From a checkpoint of a small transformer trained on Wikipedia.
Size: 19 layers, width 96.
Architecture: rotary positions, some layers without attention, an embedding shortcut, norms scaled by depth.
Training: a variant of Muon for these matrices, 153M tokens, 8423 steps.
Each number is 128 + 24 x the weight over its row's rms, rounded and kept within 0 to 255. Layers, rows and columns count from 0. Numbers have three digits each. The size before them is the row's rms in percent of the matrix's.

# v: layer 7 attention value, 96x96, rms 0.159, rows 21-57, columns 0-95
# o: layer 7 attention output (transposed), 96x96, rms 0.133, rows 21-57, columns 0-95
# q: layer 7 attention query, 96x96, rms 0.129, rows 32-63, columns 0-95
# k: layer 7 attention key, 96x96, rms 0.132, rows 32-63, columns 0-95
v21 083:154109130095165131141136153104114146084111098131120137121119085120139092146157145156128144094133134113108159119064107121136140109131144123117140116154108057084125143108149124170144157113112103104096162048111110161130120130114138124119170124119109122129132093119137135158096108135120095111
o21 107:074196103154126126123188131121112139151130133170085124113099100144133154161096114164147183115087167138134096099109164109123156160105136117136154122097135129118091121151137131105163141112138139103113114132125122146131112100132149109160118111112094096135140090085101141125134116139125132114
v22 075:134103137136090140104121124143133112182112134185142094134109111110141120094126132134145140123152171127155164137164120109130141133202151131182124115168121078126131111094128142135140123132102142143153154182127126144055145152164106122119133133122127136118124103121104126128073107133144109132
o22 087:137153172103175118128131074127071123141113130155118125127111115158134079156105141136116113157156129102153122122190129130139143165150131154135138103118082115131145147108099121138161115116113123119150139140151107124073123077157113129101165138128112141100178123142070125134105129112099148135
v23 098:102144154139113107149089139128139137141139169146174150078127124154111110123141135109166127138154098134144160147197140104123122125097119108157186148100169146139145131153125105121125108110096140152175153172139144114185134117117122138133136158121150130143134116136158135165136125137176100167
o23 095:104134137109136141143116145142129143100141150154124100147155072111101112133202129176150137163098100121154090116151176106158122140122118125099138078092144122105127159107117173107150106118092175103123121120129127110102076120107102135144133161127125125141154100114106123150165107115135125111
v24 083:103151167144162106149117119144138108119142153172153129111152112144173137099081140106106136131095087149104132082117127126139121143139130119141139078072120095114121144137122113085158101091131105150087131122163137090112161110121138126117132114184141156154085091126118110151147115138129164142
o24 105:165154181166115183093111161146145096085159140139153134147121170106151141133131120133096157130124128122129125097113108088092135112122115110099127138094141135179151140126086144151112102129115158122092089159152158166143103155159129163143080111130130115130134104124152127116154115115113150109
v25 081:125119105097143161115145108140131126169122123164174072154134096146136102098150135134111123135134141141102175094121138117089135154147119101133132148124116177088148104112129113169168090067094142150142128132154137134140150120132129145101166143130176125151186103120122129114136177135139122118
o25 099:126114103057097130107128124123175085108128107108118176134174113128164109126124109118132119109136110118129146121110112134151147098101136139065104137114132138148089136154161145083131155134126137138107102139154133090134108118109122093096128125133166176082119092098171151153132143108115150116
v26 100:147138135132152128143135139129151116160142116103140145117021114139128132101129084140136142119126115168108118123153137112095074096131149135101097091117117122115095155131146153111125122111112153147161118141109107108112143139169113146136136149130116142119160154147136096137199153117159098165
o26 100:119147168102153114117132110145143115142123115120093123184161137110137151109051129101125140140125081095141114123100130116120133119127151136112112176150118097145110138161134089132108150155140129144106123094067153084115131119120138147158133147144135142160169182142129078136097140138138122157
v27 087:104121128129130103118123145117112150070113091082122151103135147127123150115194135155128099154100130135124133135079158105133115145133096154101125140149106123145106148128123134128142188109137139078135153073151098114164135159155140137086095125112106100113112132081142133124090125115147109088
o27 090:118117148133129107097120161107144137094141139176125159152130115109139114101141150103135150143135087111108115118118140114099087117124095139160154085123182178126123140123125108116076144125128093174144167119148114142149110105152069134114132152094115153151142158109109102090149111096086131104
v28 101:107125062154095142126126167143127135127129116113147103139158139131089142145107139107113139135122168139149161115173097143132135125118147135178170137121120181128149100121109090119106127098132106159098140192123157117150153129119131189119104097106134140134091117131143113134065132119160126122
o28 100:106145118160153142130123121151138151102180145152088109111116128149117166171111117145135110079100129157110167168113129115118136192070115111113129157114126158140158123175113130115120155124122121122132123150104080123169114154087127162144091154128186147118114129122146157118132113131132113116
v29 083:070128109112133121138128117125098113124127122139134142159147148102125135075128179124149112124119137146127106131106158057131185102137151116183125142126169094139115104131137115187119154102143137138139132125136128112054163153077094152103147125118127114105123130116115134149133132128128140165
o29 102:113114150084109134109132127122151067111150117124143129140114150109138089118074124160167166138137102137090102152148116152168137143114095143145176107122116146069093103151161139105114156141186127116140104153122109100126118123101149134176134128113129077158134118112130123145155123138126097137
v30 088:138101121111126141145065135122081161086142161160134071122157117115118126130126118129100107152120133118162136106107118108136119146133130164107104147137099101100107166127138090129156119093123071121142110125104144101129152118139154191113128135155154132091132098128155098140072126119106108156
o30 099:107139111098125144122074107096135135110123144146100101141130135105152142161105138166080104139161153101126167133127153157124176153121099169109102140128112106131122162131112119129098113124087133152121175125134163091149076159109140128116165129166139155133120129148138144151122087189106110130
v31 085:146151160132102143125102116130103199130117109156088141140084142117133135123159186126142113140119112070156132135114142129151091091158121135113106139148099135125133115135114104126125074135128180121157175171150153124146118125116089110134145115173140134156147127110106108172142103138118101144
o31 099:084184156128144112118119117116151131116128115155145088163104156134106117114119100143165124141123101147106179108119155123122158137153098091149118146128112101160147100129106115097147061107101141095112140140132160142139096140131168130105099141109131124096130127104075083083111108120145141148
q32 099:136139111176120142105142137090143085082163132104127136162086125116099170096101151078142126107145138141168088158104131133125103127191110099170131137119146138127154153166104165146117119120171109115115132151148123144120107116131121128119117126129134132141166127096105185089146142121098138130
k32 084:110114106140145146095168154148096154135124119099092080153135073107107112128125140124136120134139136146125140161114126148121151156134166137135119139131133101107093139139107097064141136168141128128143135151124115154115121088148079121097138140112102162085119112104163085094101138177120127179
q33 153:129140116146127117106120107169111130121114158109122128135134083133118085138110129138136125210110134086107177150137102114121121098119131142118128151125152124144141143091166102107153136124140126130150130135138172085108127114145143139094174123143110119106112128183177147165121162173135070117
k33 161:142138121171139152061123126144114133122101146122114129173142093149107135099126124116139155118123149105134106132100086156176151149116175130153097121114108115145108111133137125104143108128136123136153125123105134112140139096170075140115126109172097154067147143171189105106117127156151112110
q34 076:134122136167141147113136104146115156185179151124141126157144081109112120115134183146101107119132127090118106155129150106119126109119139146116112114146141116146139120144094109140163134095160123146102140121214157138126139106129105132131180084159136125071113142095146114149127108107147113118
k34 205:159104129156129153110117122134121122153135110125151146156132097130104111131138157127128143114111129098106080131113167133135162138107115138138107095144134119142144094167097136144179106124187110129092115127140132148156173071174085137148167111150138161074145135149183133137133142094150122121
q35 077:136174124084097131176139152150081132160090137144154142171151077140119182122155134108131137095110147155171120150097129138165126142171105150134131133131118152156165134121119114141139131125092122085131114143113166146128156127109126135123089125117179104113164121103149122125113139116093164145
k35 087:093151125131142103134157121121107135135108138126141138170135111199108112134123114141110120087124114141182159112142133120184138144112183128116140146109095109135127114147176122153105114112120121165131112116097161105106219101127131130139110100130133132132120121135136103108138119104164157081
q36 107:129126136111106127153139128135173119101177128142124102104153098195151134159119157161127114112131144143116155102089185147129136126107110156115110139104110089124105175098082142129163126138114137122167106153124131121139120165088097129133141106122184129131101122119145201134128120129130139117
k36 072:117176130137117139168121091143065126136136153135163100116135151167125159160103176143087103130134135125124150130126156116142145118108113153119129097143163122146168138109137118157128124108194148122116136124083189143135130148092121109133114153123105154130162156085087153139114094135142135138
q37 107:112091109103114144065134127120098121141048106127085125129148154127132084158089143098167145153113112093122122109123115119114095152124146109122116150115141129139137083144180140104147129135149127143139118127134151079132129129144126127119142174104072149144128116169124106128128176123140094141
k37 069:136141137130141134152130149119170159136124138109075116100126145120146144158119182135112112130122117122146122111154121122153170101122121127111139128122167119149142137089180083137144133126139144118122190139185169110133070157099134103107138159118138145184137113138065130110133134134152139155
q38 177:127108111164134153100149081164094139166158161138137125159145098116102102146109147132149127150108118067069123145124150122105099108116126146126126113138144122124136109162103101139160131103175134138139136108184154130117135131143108132132172087130143137066120107129173122160118118110158099124
k38 083:167145137134107161070105125100178139108142112148119110140121111124142167157110143111154140097119121094167111088107125124171182142114137135137091126104105114119133075147151130135158121145158124129153136122126133117152160125160111158132149097158132173124112135193170151120147147107143121104
q39 087:114105121177101171107124095127102108152119086122094107151139141115122116137132157124158163130163115087121137145116158161162094204138151120124108159148129144136104116108159163123120140152129144118145147097158113070122133120117124121109167164133149111102136106089109115124109159096103159118
k39 098:152095135144165165147190113139131117117142142137141138108113100087143109151084134090117144129142113176103138131157093113113100147145127100144161104126172151162118134167085144152154128125124114115084111144126120123169134112088134101130160115091083087098107103122100146124141134134124150102
q40 098:134149144135118138150155140152105128104120129120096149106156150114092107121121144140104129179119115143109115120122113102143134096134138121132093137148155120109115105072146128125125105162115092137081085128211121078143106057098157150139133132138131146145129138105100178112119144144104144103
k40 086:146114142148135146122122128155059141108119129100137091107095147162093092113187130122140138164176137137154100136138097135135106132152096147143119119161109140134119116124120134101128132138153176138121137108144150101122109145094154110118182147115147144104102171084106114189144141163142135143
q41 081:104134098099132170116104101141133163107116146114102161097107161093141109115090142145132131168124098125102131153144160131146163117130155109121122134123145137140176117111131115106106157175146145091120129139109135085143112120084125128126127094124122093121162136146101217154093168133133148115
k41 078:163143128122130166111134132150083121150128109117126140147113151104125157106144122118150136165133147151075163110127095159118069144148175154131116074153114132114081133189128119103148105131071111145134155129155138112135120126124127128132128124112153131147113077155146130159150179119137159158
q42 079:145108123098181151143149115094146124093147124132124145154168120146117188094148136118125164093137129129123179174152163101163126101169087161120151112136134121159144118135081148163107122132133128157084102118133121128105112139123152143163103163149149111132096138106134148117150160116122154095
k42 074:133131144144095134128099113127151145118126173147152125123093127159107181109134107172135121115140124118126155090097114111166155145068156072119148153107165124129112117092135098114106089115104125113103060144120141138161122139147137120133122125131110100122168137169129107136136077103161129154
q43 092:127112143124135176172146116137083148136118129135088172130159136107160149163128137157136167124100130102160101153140126095159136113147111160127100148175172117112177120126109119127186104142117109131115125113111101146134146141113132138131146152129177166159132119086166164146120139105163152123
k43 083:132112130090129158131111122117138126099085168088134116111110084167149104090166106105149127119114122150130101109105110134178138149126138098137122122140133116146117110145183127097128106130126150140121138132115161122176124122161143127196079187108130134136135115145132111096159166102120137084
q44 085:100155140138135174168158136148100096127143119095155096162129104093116140074184123108129129115152114093182127150123125108131148155160117123121114135126158135134113129140171115120092121138106111115122086135095097130098123118106133134053107123139133103115119147113150094079114098135103123114
k44 087:151125097132139144131108142135126177138133123108126117148146138104105214103092088087125114113201128147119110118157119139178154124112127132129114144127152135110119146083147127104101106146117150135156162160105140125135172161112139133091127160166120131095105148133116136090133126119147136087
q45 082:134134123072130138101104115141141106159168111136125107068162128092124101164122117111136120156116122140094149090150155125100134129147128074122133121134110141126147155101095153125126128148143110078146095102082148129136138123153117110096092112112116157144159118142116217119137144138113113144
k45 075:126141095090120098135110130133179080130161107135123181111115136138129130076106123144144142133120128120109144117137154132103125111085124144145113125175103140149180126112154154146132120149092091207148107115140164142123107070133141144135166093122137126142106154145141096116111158105138118137
q46 093:111118119093116099142140170095065116135191152125146103062115133100130111135106130128106123115150122131129113119130103117141094085145123139141148142097161141137125179115133144079089131111101139170139123133097122109114160136134144140082145118104082072146130117111108128137128104115148099140
k46 079:142144088163147098129096167159034108169162130136145146102122134114134153096144103113116098103101097101163137137120120138121118107151126101136124161140137125110142151120148102148098100136114094094107133133117146162115171125142113126131146115080133109129115124090120111153096133144088096155
q47 082:139134100112126096072155138163139091104184143106155135122128119127122122102105152111145114125125139150129131093125132113094102119093139126136147128105100076086127111111160118106126127103165120142150116118116144132154126167158117127090167106147112136138103094152076139173086130099192130113
k47 081:109144136139126119102129152153113150134177116125137166093127119090118159128127149098164147146103108126134134117139116122093140142128109167110107084144056157149089126111099138162119127097065128113132148106133161115121183130121145150103155141168114104149187154135133132151162109127115126138
q48 096:123153113129114108149134121157110137144132137154121141122108146080108108149075097092139140114133106105141155126136136131095135061149162115143166140146126152136080135143123093113132130153108097117122208116126116127126140157120133139109194137102133104135159110084111131075114114170127135136
k48 090:084120130110158099139154113157109128137124131102138146161116135119125109090157086086151135128128171127137156121123170141111081117134121099112117096112142120149062129158137138109131105092093137145110062144139106162136114097155138120137149111116146108119118127100147086128134106140085143067
q49 095:143112167110166182171142130112130196089118142157105146128134091124135150120178096156132121103129122139175163125143153157161140098113106110113144140163120105163161117141135143120119144157156142106141097130092148160148132155166115105146090162116133120127126134138158114122121169114108151144
k49 092:104160113137089145159111175136093148135106151125080091184126107147171189120152100139141114133073144151121161095129130131195153103127162124121127185128119120140110116116131105137126124136104118143100117113150116125103114113142111154157108150116128153152106111146145123124132151086139107132
q50 081:142169137161117128134122090119108122150128151059156121150103133140113152142158107124168103162150143120144193120111084131102111124127103094108159139118125112160118141061137146128119142138095140143156135102118087125132068125125139117106150131150119069128134130123128160092157110145116126127
k50 081:112110145151137167091101119109143134163149124169148142140156130145055172143105122136102124130149141079140145144143077118136126143123112112138110160157133124130123148052163132091120143152099076110154126152136103118121128149141142121106119106105130099106146158130108109087121130127140143078
q51 079:137119123146124120167093167162119116156151134124137102130105141102163149107128085128101112162123118101112168133114099111146151127102114097149147145128138121150101138112149114150111099145072111109118201113139109135149159089132109128080093149133173141111088167130116177113140136144128165131
k51 077:109142140139133091129137092143152125136148132126113128147162171133148152080083063122087154101112140110204150156135131115146158113127144131119108147095101126139081114124178127137123141124141159135109097122076120148135149086127130113120156137153101132159155146153147123120134121145120169153
q52 085:150174125150166086115106140130087106142133131104143151123127119127075110156085135107168115104123162135112100151149099125065117145124081115112092128102121126119139157136141132125108107123155095130160128131119128088121060123106108123091102104100153094144109146131141136094145143153120098155
k52 084:131129086124093126167122120132112120155129098141142157116119109136088119139102130064121132117154116090101151123114085099104122138130120117164169113086158149080092122124136144076156116132109095106149090116103114165148144119096148076118161122117136138110130179145105148130127139112124108090
q53 071:150145139127138139132148110116146176155137114125141130192122122132161138117159104120121140075130161081163129145117093098093158087109096121143120121088102108145145153110084110140133142142130140146092127134089110103132147160120159156126157176142181117116105135153100095094096131115142118130
k53 072:118062160128142157156113118110168149118141153105152174147114114157144134108136084157120112108139122109123155085132096142123128154104115167091161149078138147109172137117157133080112131113124116131178125121128149129132133121134120097138125134169162125121179160157159119105166129126102126152
q54 080:098142140173106187120116140175083136119121119147136126120114148082153110095078106134116157099125105148126146128111089116104132156116118148127136111161086130110146138123146126125180126130117099089117174141118137126145189122130142104131143131119074110138111119158114128114135077084118101116
k54 074:129118128062138104111120127146124141125102141083101115155168140150137131165151135137124109128126165112141136115148092146130105110157154159129167100144136098108140170143120123113167159158082142184128154143142066160121153118106123122127112111164102125138146092152145077096109145150128110124
q55 092:121105153153137121118115119111147142113084133105117124125135130099136115138110119110067117107162134101097093142145125104102146163107125108129106067126134134066137164190118116110151105147132137131133108137061114141141110143069087122159118108122097123109090120135143132161153157114121119145
k55 091:115125112102117148128126132126157104127050143104090127157132161127151123100131099150147142122106120119099118176135119150115097137118121158087147100103084124108105126160131167123120115126155156137146122137087123129116090127097108162144079128123105154086159134147125134150117179087083097129
q56 088:091152108157113132125135134111159150135134106078143122183119122156129139098160099118121161185100122122124106133098062126108132121145125159141152135144167160155145149094114109148096159146128155130144173132131153124111082123104107165136110088133151093118128121120115131092102109129142175136
k56 086:144139135164145169134117093120107092153116111139162147141134133157083154119122104117158096137150113122150119140152111102100116081110136140130126117145155083132200144106095155097117144074124115099149130140119183121117110145119172126126147132163164123141131108103149164137126119151117183122
q57 087:118141127093117155136148132084134143127169138093089142114138125116143128123113123113119104166142109139134121130146201152128153106133144079146109174153148148113136125107127126105106134119102090170107158132192161128159194092115144115114121138123114111152126146126102166170150129149101138112
k57 079:137203128120108129139104140126105119131142145161137118167131116123157179151121115159101110142098124161137074138130166116150081143143133155136157166136127119137124127111163113149109119142120156094145074111169155113123156103140092175117143117092123132127149111142081148153111125158101130102
q58 076:104148078127099112172160136144140112129160124140136102125114120126157132140140129142120145148115100158135136133118105134154135104128159168134161165104140127153145107077176115153096138125089171109122176153126130138083148129151154130065117138146134120122128160130100154106144118144133093057
k58 071:129175147164173126131106136159119105198184131126173124106110150113137083142115120117132078139143126142103116114144137131149157089159154128121096101099164139137129112142111092121109122126091119143083128134110139104147122140150158148107153161123125140148115053127137133145123103129153137130
q59 078:150099123134150165133124119121088119149134130144079154123120157145133133084134144083100122144109118140182167118107140138111126122153123116153111135127081117150154118134111139110156121147143134130131100092157098123137055147152136148213153118124111105140125116114120127180143165103112101124
k59 084:085078158142127108093110117138118086142159146128119143159164130131126162122108128108108116138122160133135153098140093094096099164114106136099138131130100123164145126144093159108138156083112095129087089124120117131128147129130135084153078125114151112128126159107150092196120160108145134119
q60 075:101135088085124148089114146146137104168100158136126151131113130174100181083144117102127090107147148141107124129131115133150124150172128140126116097112063140148109109164098108129158109130118104135128152137096116136116099175139147139162130107142128121099110151185114149128144137142172163130
k60 067:172109185128167081088097149152148121162123107128073133165164114128162115108139136076162155093135140104129165159140113142115132133080146109122108108117087113091126159145097120127135125128133133116118139121140075174129137126161112136115123132134140126144125107114121106144114172115121167112
q61 084:103096126160115155097134152103107118162140109124085112156152118109145114174116128098163134125121130146166114118115107133139137102124118121126147196156139137135144162087155163090115110134100158140103129117101112111158159088147077107135142167109132142083138116135110152139121088088100153153
k61 083:156115119106119125170136109117071134146101148137134128154124094126144112164139158134107103087069100151118125139136122110096129097120097126130107172138137099165168148120122109154105171122157111123123144145102147101097163106078148153132145163122129167131128108143128155123140192165126155140
q62 091:124120102074139115154149126142125134096135113148143116118122099159126098159147150121163098123134151146180104119112155128113135111128127115136123178138116143127126118093136108142077111102124104136103130101113159110143176090115082150147153133119172167055133137093119115076131109148156142111
k62 084:136125133125066129176132150131109137121105106099153150146139124135139154192156153167101147121126122169110112099141180161158103112136134136131129147126153114145093135129120117129090134116113133142121165110128187118096127116101177132128134183137164160088137142142138142081118134150130138095
q63 098:134120136162112097132134135171102126100180104126126125160142142081166104080129092162124124125121120148141144137121121112149097106149160138089111134172128116146128182081123129155113123144112146130113141114153120141146127090175161131085118163124072133145110132110102110101140109181108142114
k63 096:106077147093095133119096128156094100144149133140115116133125125107140096114142085132138135147150171123122123148131114124138127147142147146124131112210160139122127133126082095164130139138113124109130128125203166159113096124131187148100091149124101123120136122082135145119126104166127141157
v32 111:151145108154110101128152150128127079111110067135115155133107132089136127132135130090128062084109140166161118133113147156128091155135080163120084096133114090088152131130107127095157115160123141147108144114115157159147140109146126105133128091141128144143117107173101124109128093134099136119
o32 112:125136088139084155147112096154129141036110123113122142097138131134135150177129127149140133124154131112109146139130128123156148137137101099129125119129141150107146149170177139123158151153073148142138137120071110117114082128108079126113121133144106161124116124154122103121129174118106111173
v33 117:120059105135123109122091144156092161117126097134104117139122126120134147110142133166138134131171080126206128121134109141109142141150130130132114129131096126099144099122125103123142140163096149144116138122116151117071123111101109166162116076144128148148123131156160111184156122104169132110
o33 102:084140079123129149124111148113123118130166080098139146125109164125141135141149132142134129183137168075114144152174200172122113119151121107085167128160147157127119135128147133150126135112073144159115125117081133132108113146117122117124099126113133096129127149135088141118113126108177124122
v34 114:181104133155116146156125109113125104103117106140132074166055145115117113117162123134129151149137161092117150081141143122144144116129140157075132106135111118174143130147142155114151078119124099060136149143141148140077138152127124157119103152099112152137160137132123120102121146128144134123
o34 102:133172140143107115146122174113112152163131104146141123136119133153112124109116149097120135134102125130105088123136114132071113109126074109147153122085079140133090154086164106130105096139131107116164119129104146119153119083095095124093082131106119148110126130161134168138170129161139115086
v35 099:153133184127155164116120155122119163119139131092138148130121126126119093138128124143151162149135142109168135089150122115121178146123118097123115128129135117128140157127125113180128064160150126204151072107154114110141116075107095138145119111144109110126088145133136118100111116111099143096
o35 092:114103116142087097104126140161124089123123148111153164157093150124118118097063162137117084140114134166082144117174149181119175130141122124133117123126115159142113119143128131162140109153119119118101100135109137170141155154120158108074132129086147112129124140100118101154161139132134131171
v36 101:125139111166085115131107165109146120147119094098111078129095134107130158115179154124130092126145161093121139096094124101124116137124125161125176143168119145135116147123129117142163115127118171090164147155140156133140102148123145136103120163074154142111094106118166152117140141139117138189
o36 080:150114077108108126089112112111149107176133112143117162084117118136124126109121116075106150127111126158149106142107138134082110116149114112128118141128081137140163147102144115097172115134096148128139148144070144101129144078130089145131090176147094108102136138161122171121150100117109127143
v37 121:120130074180107156113145134144151129127115156144123138161126149130172140099117125118118103103134134128168137152109114153101124136113145142149159121155129069139143117138137131082102115128111093174121079151130147168124103113113129160118110098063113142111136110120134149181093086135162110140
o37 114:132141133138086094111135139138166126092095103108110175118123131114124120132171110089133116154092136112099106113099115119122111095114171128143112103128138064146109127140170087139154132139121139146154167128141145126125129083123125154133126146120075184125080107145082161139092103124110130120
v38 124:074136087132082133149161129140120097137153088090106140122163115123128117156144135109144110127148109121167116161142118115142186147119066181119113129140125139137121124112141127131150179108118118122149101102117097095135111131143150083158104120133114138151127098142111154123081145133140066131
o38 107:142109120125123110145136057169100123123122071135102148142187155127088130102128129143121169128154151104131136108129129093171179106138139134128094092118133158159120113137126139137157138116106130163142061109126131162096134149155106150112130136138126115146126145141126116135161167160137164100
v39 099:141161144099130105154123103145138163125096126122099157141090144120098147152158136167149115115102093076089134091115133184124097119127141122139096137117142149143147118087156110100143111089074098129081140107166126143087107137120096104138139117133156137130105114112109117107140129170092103125
o39 104:097136165161132167141156105113127167128128102114121115120160122109126089133123145151087110155157101102109139106098129119146108169141148106102107083127150141099117140151149113125117122141138122109128082101198082105112112124113173143121133109113085138125134132124144129135108127108058133077
v40 108:168136120085209103134124100135139134118119151089139110124125112128113113124133133077100121089122158130147125134132143067097110153123083165108157135129108077108115088097132138115143115176153106128114099116124163107141153155135143153127138136183103146142129091153117136129099132127128139136
o40 086:135125130109179140057150116103143128155119199100138113124170126127148140146113105093132158119120115114106125113174118142093107114098147090139142153112100118108107139150118161138134141168141119164148120129105191131136133148148080102119165145106129126160119115145105134128114181142136110125
v41 118:092148115109104110148116156130136106096110105133092142156119101108137153178158153118138096106152066120119106135114114128180079116087147103101144112135116146123104113132124124149106127149124184078133123146090147118083113127133099100103159120126123147109148185145109132140149124139166133136
o41 105:115109066174120153124132096095120151136113098157173159141118111129092147143111107139124117123111131111161152129135112099106099111137104156118120102136126132151094122119181091106131139084141114113160145139114166132117115174147104128115110122129120105105157160109062119062138104127115105128
v42 104:165111154108083140170132129124141104145113135156141105162082123138103110127116094115123122126099066143134132173132153138130125116127121115150110120125116103162151137135147132137117073155103178168105171174118156128101138101112108100125075171128107130139110134159142130152131115155145143173
o42 098:134147081126118100133165135137134116118067129122154131123144170130133126162121122179134141114153143101128126113132094076144103153150074118170108117126183129122128124093095100154112119106167122156164125126104133123148105174111098162117146096097133086143145140086122154118127138109109129099
v43 102:156078131153169102124140157141110099104132158121156126087171130137154098144109153145107125162096171093120120134092115134128139165129111106140140140122117132122119133121137107130109147160142041138110128117122104175139128086081134134133150114150126064158089130143111129116105144124128143143
o43 098:138118132127149142125167121123128146100115166132114156173104127133161148089104095158103102144165105131188119136134126107142124126134169119109098120132122070135121139153081124132094158126150141120118117064153125134136134095133114151127169122128159094116140110116118101165071171139151156150
v44 097:082194130139108145129097154138161164119124121111132115153145134113140117160180150089114129129098135111100132101141134174142128127112151127123161157113134125119138148128120116145115136102148126117160154136114137137132140137139209107128123145136146131087148186098115145116099125114057150090
o44 095:148097156165093141160111140167132145104147156137113153104099114094125137117070140125094184087081149120137084163147118140137161121130127157141120124160109109149147184157139107114150111143101149095114188127106130110137124119100092117111123133137121177138139125133150134122119131146116111160
v45 105:168102186138143159141118166117141080113126134120114086113125119145124117157102119146148153154111148148153126078126126133143167102138085144142126149163109105153138121141140151128126080109141089124123178147106088120103145105141187132171100102120128153132124125130126118115137096109107149182
o45 090:131101155125075142127123139124159110142098150158136115151150140083119109115084098116086126155097121124091122118143144101140163129125126095121126149088143151090156091096108149163119148143130128162061137122191119139142157130115138140156125141099140118140150109134141172135117165107129137080
v46 107:102162129090115143135124124131136166112132147143133163122155113133127104125102110112104101128140187070149179169124132135124084123146114107141096160140159157137131076104151105127102114156130112083100124154117110130127131087108101129104113155119139131107124091111142094140126070131175109151
o46 113:084100082160131106089131156073117130102139107133117131126127131164152164103087151157152131159111113123125121128118085143111082119148101149133146115141121147150136135094073126136150099115151103134080117117134114133138105130177156153149130108156120120189120158138124117140081101096125134137
v47 106:142091077151103113129177154147182162149122170108124065127090143141114149151155089134124126133128113156135119136088129124124115150085162092125104159157107154154132135091122128125121136149109150151112140149175139137112116114131088110125131085121099111158124133126137119143089130111134123073
o47 111:102152146127140144085088123091116109048121112128130126158100157119169138129101159122095137128119119123104143128127160130115143116119126139169095112096117103091126081127152090120138144065115089138115134137117128124131147128111153118150112086107114111124116117146122122192124128131193144133
v48 103:161164202165173164135127170132093106132157123144121117145140134136100114129117131114155103114143166118167123119158143128144085134121145179129129124114093109146158116132092091130134076098140097127106177175109114108113107125129156135132108136126153148120096095105130120110101151140144141142
o48 099:137102116132127077122142097114160089124103097145121145107139129097073129160081126100130098105141155143113103149111117122110144162146098133131097130109112158114128119102103118159147074116153051106141142106081145148151127126174106136131132115141115141168157129109149111162141134128091132149
v49 114:154119142122165142132149134179113150128121140132125143122123112091103189107145122128145133151124122113148139125161122149126119112186150207123123118184148131129131091117139146124130082134090153119105125171108120150119109133149149170151088167115142142121177162093116121138157133095120116111
o49 104:130150087140131116138125163119074109097137142115152158087119113118142112123101097132120103115115144127128105116103140160153114112128135165112145165094170165105147174106114135112075089138123113117122116136123177147091174106163169146138099094106107116186136149145126136129093146147129143123
v50 113:109100181132111161130097117121160121085147116152122169101123146097188132141167124128111122103149116129101136154123140165146088137110090114122140131101109119122080120154098116129125140124158154138123136083103097141064120140160133152146166130118097138139131133099116134149159099184137136110
o50 107:150119117155186154132109101122138135124106109136142148136153107136107131138118121108104115137163120108121147169147133101140057130141097152122137148126109109107135111137170125146143180118147140081123115106122167106086101124109133110134154138163201196123138113141093127087107142138130135126
v51 121:158141129090142148121172143109129128111149099117121137134181126155107141131117121138118118145094125090172114174137114127155110098133120122082085129103141055129121132118107138099132115168131103123115135113119146153130170130125172119141143157129148105144104126153095140143120164130047154146
o51 115:189127179107161135151140143150091191140136127092105135122174157089120116131133123143129144144124109089168163157139124104159137175145104083119102140115119104120123140156112111132134109187121094127101130126123120108149128124097126143134139174160093088121143122099137099119124132137096117138
v52 123:109134115124122131153164133152162077149116133113094125100141120132133144149111131123187131130120149129106142089139104109129168151144145084136164095175127127158127088136111082112148115129129116121136158160115141088166147109131150168176126145163150139134170139147113098132103111098072147146
o52 116:132143097105112088131127123132126091126084147147092120097156118117137133140131136118133122147084119129160110139135124118161174115117111120097137132087140132126165157150147095150097119168079137145070186113176119124149151110147151152142120140141098109144197105159128140127125140152112111161
v53 085:088137132170063169131178139101150102141129142142132137153133106122126148128108122128132107117195171122128111082121175115124132142112152092117114125107128152113124094165132112101134113131118154088136137133138115137086129117097110095133129106083124168123160135111123138122180147098149158095
o53 101:106059103140084125166142111151159128122141104137121118129090151092159118164117109147114141123107149100141117080116107114108092159120155148110098128113108094109125157163179127143118114115105135108149159125160124155131152101071112160140121125137136134070146099170142150133115106115126119141
v54 114:105099140128123131111027149140158115110129126127104121119104113156128116144133119167186090134128103129110125176105108168133145143141126081108159109135128131101137125108098124145115125157091162158117101119127144137164134134133124077114147116168142147144176102154116123137134103145099136154
o54 100:124155113148153149092149116126119140123087111146137142133080091149157153147122151110109147113136122136151177134128114132116145121142153117130170133158122140101155112113089144123162134160121146152096119137104079114104110173154091117156147139076138135129207155105142117115110148114075150126
v55 131:127187114158134136115151161129140150112128165114113137120068106127115101079136097115180048132107143115136135109116145150138118161113126119108135122113085155164153117122152144126124116098128100101109128099143169161123164131107128091118138134093127123135178151124109109136138177121123142111
o55 124:096106153144101095121093119149103115094146125079147150098126127171128146164106134131103116133125130127139085071141099144076131146112143093110156114145126125117164168130142147118107151143152123093144151094123147126170141127176110109134135110154108144097153146133128154144153085122066136139
v56 111:141127139136078163169133126129147177083130083126121167163098129099179179133110146106109143136115129110128096092145134149084129110123117159144134157109098136139140122124115132115147105126102135137102102165096116139124133125133124214124140168169125154143132128123120121146173104123135118110
o56 101:161175102111121147145093112102137124122170131161129138084131071115099115169117120120154157177122138120134112165143121125115081127150089160107134126165121168129097117117170145128137134141106108113129171120149160095122131082116154137079135155101154130125141124126098125087108164121149132116
v57 112:127162175136109116122120106138129172136136113124120099130121140120138133118099169117131130114151096068105180118136151141115133128050091065132133125142163116131190113120123115075157116104092090162120117140147120120087104162132154138111125120136120125151119092116127127129130122135130101156
o57 109:110150143164103117101102117139116118147119107136110156180152133125113116175126160141136120118099137084121099129121107147112135192126132084111110113163134167117094147142126153146147160162086105149132117138140133108082117121115128147159147090133081115154114178140131126098079119137106149086